From a checkpoint of a small transformer trained on Wikipedia.
Architecture: LayerNorm before each block, no biases in attention or MLP, capped logits.
Each number is 128 + 24 x the weight over the matrix's rms, rounded and kept within 0 to 255. Layers, rows and columns count from 0. Numbers have three digits each.

# layer 4 MLP down (transposed), 256x64, rms 0.199, rows 182-231, columns 0-63
135107107123156131087139148131122106155137129125127155123093083155155107125099142159146158127141092126123125115113116132150136129128103097098083120149140169115127115145153123149132134125111138
131139108119126179111126133085141135104121115128140099081116159142108126131121151125160141133096120114159111135140097108103132133169099117098117122122139106160124127123122143098134122116137090
071092136127140125110141165125131124154124130103113098191110125168115127137159124146149104158127135150167095157171130123125146113107140183124137113128135122099122123097103089098138141105150112
172080146140104164152088094149120105133106106115133138138141187134107164173135108131169128117129099137148083127146134120124124117125153084135096081176128140136101102113135136119151158131169128
134102103098140104121091134089110113149149140124160121092118161165143129118145103120142139114108157149141128109096125136124082114132133089120139146163120151111149130172157119103124146123110152
166128145146161130123116138152107115144159146126166146103128134108121124111150119087131143107111131126136173125118099096152110141121107158152116125139127139107108123093140173124130140109132130
137151085154113109135101141139156115121114153124132108160128149126135134137146118119112142156149136157132161118149114120155101099112148129108125126103119108124120124098111155147194183113192136
098133133165127113126162112122080133129108108139134112120119138137080124159104083103145149128180107141168155102127102103188133108152139129171135139118130131092125168108123167141163123103119150
129112118119130092128132151113121150124135129126121120104152143142122065136159155102131132084119147087166153142162107129136096131138112113086107085127124104120137125117108123107113129132139151
108126140112142124137101124152128162071106179109157146070106124133152093106143136175119141156195129120125088102148142119153140118127177143100129168089154109156139147141095144096172124137133089
139093107155122126155153111062189135150154121120154124129141089149125122109119125115125132079130114140085119114152179128115093144067160112146115119126120088125138147105168128114096119093118129
161122126128100146136122105102152154140121138116138135123139123112148135146131117147156114089137142144126093190095093136137158116110123106156149089139147158112107154125125105106171138180140114
141101133161170143073095167124143093155139138128111107121093141118132145124129150117102126147140106102093067093113146112131114113116102128125122089112180115132166146186127141137153122084142120
137132155124103117143118170096115161129119076124129133128118097159122169151162101126121177135104105098124119079109117137103143118185134134113088130147123099178131111157120127148139154118177125
096123181147156162131141106138099113168115107139116149090111107122127069125124097122136139166120124116095113114125120158116098171126131148131125152151165163142200126083111129171164140145128125
139070151130122109126136086072057122138165110133155116138142150185133119120149135113142153141149133139146122149135174143138137147086124121114105173128126090157124136129119110111128097085116125
121140131142153131116150100150125139165114114080134106120173149130109130147124175126147122109118094119090172126136098131139100126178136106132148112121100129132145104106142116104159152075116126
119118119129190106112080156121153122097081105138097110135137104139100156097090153105053077140182123120149122123096093136155091142088143099157147139124163119103131125149157127145122140151143170
136123099158130152149147098121116107149133169112131137123116100104129123099168136176086131150183117113113114112098123142128091119137127118107118131127155136104117148165171116150123135121087122
127102169145120102164108116134084171139138129136171140125117180119140108064135096170100110153137150148167063123111117162086124159115132146172154141110144165109127138128115102113126138134098143
114097145133157156086132145175206100119139138138120111160132080142086173108126147154099144173142136109104132076173142064165123126044166129132153165093148143115094115112170163120122140163138103
108128124112166132108123136151114138115140144124137155106113127127156115179119126148139136124122128120114155124146138133136152052123127141127104105116158108105174129157127155121145112129114147
080112089159172129149148131135178119150122119111127121144143177132115150118111099114125117142163086183103160148136149137168120138109108133141130135123108137143126140102111105123166105094100107
111130124164141108123106142088112089129103127109148111111108114145111133120100160120131148139125094126104131102151159158148169128107135115108146171126145069175161146118150175073091097110123201
133105162161114103089153154124132129096071134147122063105123098163114111124130136161148112137116138154146084122127150124169152161136154121129132134158137111116092128121156086166137172146081098
127137157156148148107144140123126118104144159124140121191105128124118123127147149132109133104143108115127149124130190098097087147126151120144151127122134145131079122145174150105131143119133145
161112185109121114151086109136116094144121100130182138156143147105137145133121112068129144077166145089152110101115047158129119159085133135095108123112145148140137152114141130091127105103129107
102127136113103108155100019155122141183147107179135102161156155153144097116073130089145121129167099119131125145149117139106110111112133115089116193094086069125117124133114140145085130115133140
106119088142171136118159140122122138181158168118154126132136135140108151118113131125146163147134095130114139133133098134148103128154104171168107165142129131154166146099120114101161135064134117
148154145100154104111079077143100150085113155144149114119094116123129137109141104136142150148120125134093102113124097109111092146175162077137168144149135196128090150094119089118120087094151140
100163135124185104116084096130124120125123089127171173150160150117140156153153136117092119130169107165080120149158107080116105113117136134116148155130123126135181164093127104106130152089162094
137130185094134128132112107113159167143143139134124141133095129150184118132149128138090144129156152152093074106135128127142123143099163094095149124118122134127145143123148126107120112136112137
134101161104117101148150135111151093129144122099132119131128126132143137087112134159124131132152137121126096148133150153125122135134142122128152093096133145122127167130117143114128139150116110
143093143143161143166087161143115113095134145083076113143130163096111149117116105124122180171113110146132133099149131097133115099133084145121093117101166160128109158133110161164119128113150088
130096169125123067170108168102116147129145114134104106162165131133156110163131131116127111132135180132145116070122075137166124134132122126131130131105130102119105132150109107139115118056102147
139154134114078127112142143133142130126104108138116119127120142107164118178130103139119128118112160166123116133094115121121169116141140116132131097157112148115117154149116127151155104134134128
125123135125128080096157119132130128127147117105118075110108081090135109149154132133130153129165123149132113138132115133130148099136156148115152161139124102097152156111125098133131148072099124
177148152137139159099088108130135096123117138136111113094132123141117132148142144126131135127131157096110138126116091130118118082105135101122126079123111113137139133138187148152158092119146146
087120163109154123144135160195125127109139170122114127155144133123143135167157136089092191149143095189068151132154097109146147177098115150133149119112120105156130080138112124158134117128095099
125137135137136130092112131162124107108139120127131140100116111148106152134116177124114148051138119125140140141146137109133121140113100127100102125113145148116120140162156136094153127115128168
120131123078132146109149112138144144081165132148089156159101140128122157141164189124157135123119101143074160146132137156137161136113128157103112115118106060139126108120098141143082124094097093
113061099132122093136123119121135109170140129156166114136154164110099114154140162177078132117137153123137122155144094135124108109084132095143161188106129175115147115106095111160131114114112192
126152143132170135093148088110129138112121106172122129111144139121109113134130114122148117084175113130116150120122147136110088111134144125080113117148126136122133128194129136109132143119115137
101149173109083113135137103173173120118139194167116139129106121111134095142137177147133169124087098123103136157122152142094134113113165121157143138118149153124137109126122127098050137141137133
135155168124090134115113136124098136144128080166157132118142148102116116141120125132120134097090157103151134126059120145143115140135147137135137134161108122094099174179092101133092144137114174
135086098106134123113111156095152118112139159132149137180077133119110154123112162136152106126131103154144087127141148122131110149123132156151124118116073126113114146147118127106116153137104129
161165129152129111136143131167094136100099168115132164117100151101130123123150104138144141147102127136200126122107125132129109130129108129148128096090163136184149113143109106114125091188146053
130099146119128121137152148105126121115166146062114113150136118157150137092145120112137113132125179138097129118134125131114122164144148104093129133108104139119115133115090111155173159097128113
089094150104103136131154112118127137168157104139127117101116123126117120138155110172116107183117123111163100126187178136102137130140148128111122131143133153127147138070113076106164130117118108
147131148129126146072136112146122093117099098138141107143157108117096108137127100156140124149117100127126109108119142122088119142123108139151163117181124145133120118154124130090133134134086120
# layer 4 MLP up, 256x64, rms 0.211, rows 183-232, columns 0-63
144092101123133135157125120125089125108122109082175163121157151078156139149096172103159127100146126147170104083170127139133125137132143135140141099132084108137152162149120167144119111108090125
149153116151167082102128114171128136161084117138126133146145050105125098102130118092116150152120076160122120109126154123130091167130169084126151118150136126103133114113144149111134141088091150
086107085163166124159165116159157099096139135145120136138104123150100081125133106106107172106102104130134143112189149115159109141157161088196130092106102121127113169128149150080125152132123114
154173119143125107150135124150157169102105118077112097144114144084141133137154119161162126112110143144129116129130129117143167128114139138149147138103131120136155091143151109106085113152145083
131090165107115090142139133151130151105096135116148119112150115107126081108128137130103071152131156142120102139129148114116154134121159160135128121140128116176125139147147120122117135102117139
107134184142101135126118144125152139147127108137144113113099111158131125144131153116110149104106105070117106121117106155135164141099095124115147115147131114160144187082161096117104115147112155
131163119078105148161103097121163111123116128127114143155110140144144072215121114164124151121073136154128145135134128084073158104149118113118135156122083134116153099116139125160141134155096083
113100137087097097134128153125105131111139118131136079108115134129127162084120142125124101161142121166120088067144166110139177142152113120133116156124099120154138153106156124105185126113106090
137129110170135135156136099151151138123132073151113098175117086125144157138133139105153168139093095132147107131120131145117114140160132106152099095162110145113134120110146148165129117087116134
101122114153100180106152142153135084151155121162095144136132107120142195114099114128142181159137113104159086130094153174140162081144157128151140137112147114147178161126111124136107126079148111
092172116137143125132140126134127084120161139109142147128130115155114163138119155090119152146121092131131177076134121113104123129144144147101127113125111113140148115115147114137100114119125124
146130098108079109189163114136149119129127113115094143172137170138131123139107098115147112083130149183140138143086138102160112137105132125145088151131096100116109138088123112126148115113140138
148112162095129147135148103141142154111170140132144111163139171110142098142139109123161164124097117100093126140110141145124125113081112115105166132090133160079139096131101137105158096132131129
130089181083117119088180132121151101100150135190132142134109134152089122125128146102149138152128141095132125144112126145123153099133150112114128147116152087130155152094157134120120102132130150
105115095116177094109135128151119146090075120101112137165152087151097136114124129135108122111149111108105125076136117136099139136127142117093135124161139103116124171158133102158134142119091140
073137136145123105147164144152103120124129138165155157136098109121137125142113088152099149161138128117120117129106110155128148129133175137080125141145094145121157101132116113104118181143194162
105119145068139125121124098155096152074142158170144104144135166137158124103183100121147114133098138098124126115109129155094109117130116150090125083134093166087133124118105178093148177083123111
119130124122154093104102134148150115121131090135151119126142165110121108129097122054190114123138105157134100122165119125155129133119109137153145130120127144108162117076118124092137114121177133
113112101154083133124153113158158126121109141124123158116144103121147168169129113098123164157129102134122161159147099098123133125136145179058119162131092111086115108099070156122126146121111120
099146091123105085157153161111104177085095140122190149127153150075104121148136123094109090124101107155135113182117117134098124186129119127116093124155109108152131136127072123131175124117145080
154156103137134146136133136160112141145137129149140136153124090143158128122109103126122081107116133121097144104115124121094141122119147153114144123139125131156109139126125121129147151095129154
114124161144134121136124091135114100123131130151137140094106130104158102131131141104106121145149100113141091106136113160133109120128118111112143107123145183119138124159119136165115163129129126
169144105148123162119126098133130173129079140158145107107162121152128064088136132095130139082096142166109139129093142127191129104134080140100144108127118113140121172141122195123167122161166095
112105080131137154154128161088114091158138128114131176144094082131169205131093107125086182131129098192118127100121095151154155082124165136136128162111092128174174146133078135139162148145115119
146122194133142126115143137115145089124157135133153117171128168089107088121109137164150112146097105142111094142125119101133108100140158118111131136104100120125114132135123121126104126129150164
166163141162108129170120137107106101161131149136128131169134172077165120160085165109127121134100106106130092111148138147105135066115106136107127120117122146145150111139093112148102128118132112
136129157098088123176146104120141133145163119112170174099110150108136139164155146110125119109122139155118110099131122117138172145114142154070109143087062063100105161121125147124112158130106108
141133140130105097154144140129125140142131105116146106162110139109126098113111100099125134122117098152167155153062163146166161151159155131114125061159093136149175124139153123151105112145120148
141121077106126128132097139165115129079105188098120131104103128132112125082120107178106110128110090097157121147122135159123149156155116129094130144074143155133154135139147120128153129082152117
158173118139114137121120105121132117142148112127125124123122120099149147160102129127115144122145086106148146113138124136145139076132112108140111132132129132107121124119149161148115104182117127
138131150143130134114117130147154128094119128133103100169139144112126161131112149131123152117140129123126125146099091177146139086132120128118150160136136125146117146150103059152081103099175147
130135135118127134129126151138128129110127148158118124131133127114114113109159106119129104150122147124122154129145128124141134133143120125137099129092134114130125142140141139129143142127124110
141177112168127076083166097132131104119156137155139093148122095167132117109141162138140130122123084114129176132130156115141165154126140088120110166143113081121155124113128142123122103108100179
180140048110132167136067107135146140131112143133113169135131133141112143116102085125188139111112142119142120126121144109095150087110111135105149124150161132106132124109084188128109122175082121
140114136137146157118118144164133149133118116189125150115111113137140164127107149106109133168119117157104099125131104180088122128118146115171103120093111093116140110131120102136120119112119182
153173154106153158122159138131160144146099107130144120121095166083136105138167168118139087157120085150126143169119129133109100146119113151115127139110087107126124122132145128123141147111120106
112114095121110073127142118103064110118108119131122123153133146127124119093157098126109150145142076127141130119140134140120137157122105166099131129154125125153171132133094106128136129126109134
108136131141169108145140128132073121115089113136089150123108137161082148152120097155142088107079119121128099134134123140118138101099134099182106164133099180113188124096135125137128157127100118
116103155136140150150120122118123118158112110135140130138136157131120120114114113090167129189087128138095161116160133158147126128128155120170154107113151166103165139135113120146133112108140115
138125123154113133167116119099140100141115094127158141151142117096189147077125130119082172176153088111154122092123107140134114137145088123114119101127119144129145096120111170190140119107153154
114120152076088128131109096097129197124154132136155085134147129099101118102144150150147158097108120114196162117116157148131151109153141146111149121109087108125122141150104127110122108116059128
120134118121101106150133151149125134141108152110158117131123102164129124140117134117110139180105124160189121109097127119133159123142138079130118098139148104135115125086141129104172117143120131
155168122120146126130121125141208096136124129102139088174107121090158139149128111145151142138132097126140151085111080121116175116128118092145104128144129125121118118141126137161104100130143101
125156110122096154147195144113136111061169107128131082133130115096114164145145104119115125109122098141121179110152147120146166135112105159108108149145131139152137125111152143135146099166113101
140134143149120170130146102169126143099136158133079143137176130158126123119101122137160167123119119104114120100124135100118144106125113148093118084155129125110146144129113184104129100125082135
157105116135096105133117127148160091130107145087114181125152130100130116088122150130125104128140144101168127098115134103129132134102079138083121126134136147107138138116130190141169163113158111
111153135097150170107128119096164129101125169166155146154141129077080139186127116135114106128113148133119154163117091125133114122084120159124107156138113124132147086161105186117115145146130133
123168092153171083153125171113146107120131121141100143122105150101108084142131160122120113119125133128134149088134124146141134123112120084172167096084145155133144122117141143116130102156149195
132109161123153099147115125082169149141139115168102143131082187114142137148113150094148146139104152166123143129147133093111113125120148115121144120122124118093171128122140120122103140123113116
126114140125143144143118095176140101131136151162122112150127122149139118119140148137113109119119119115082087134154124145124155131106118151114142123108119141134145136096130127144141099121131132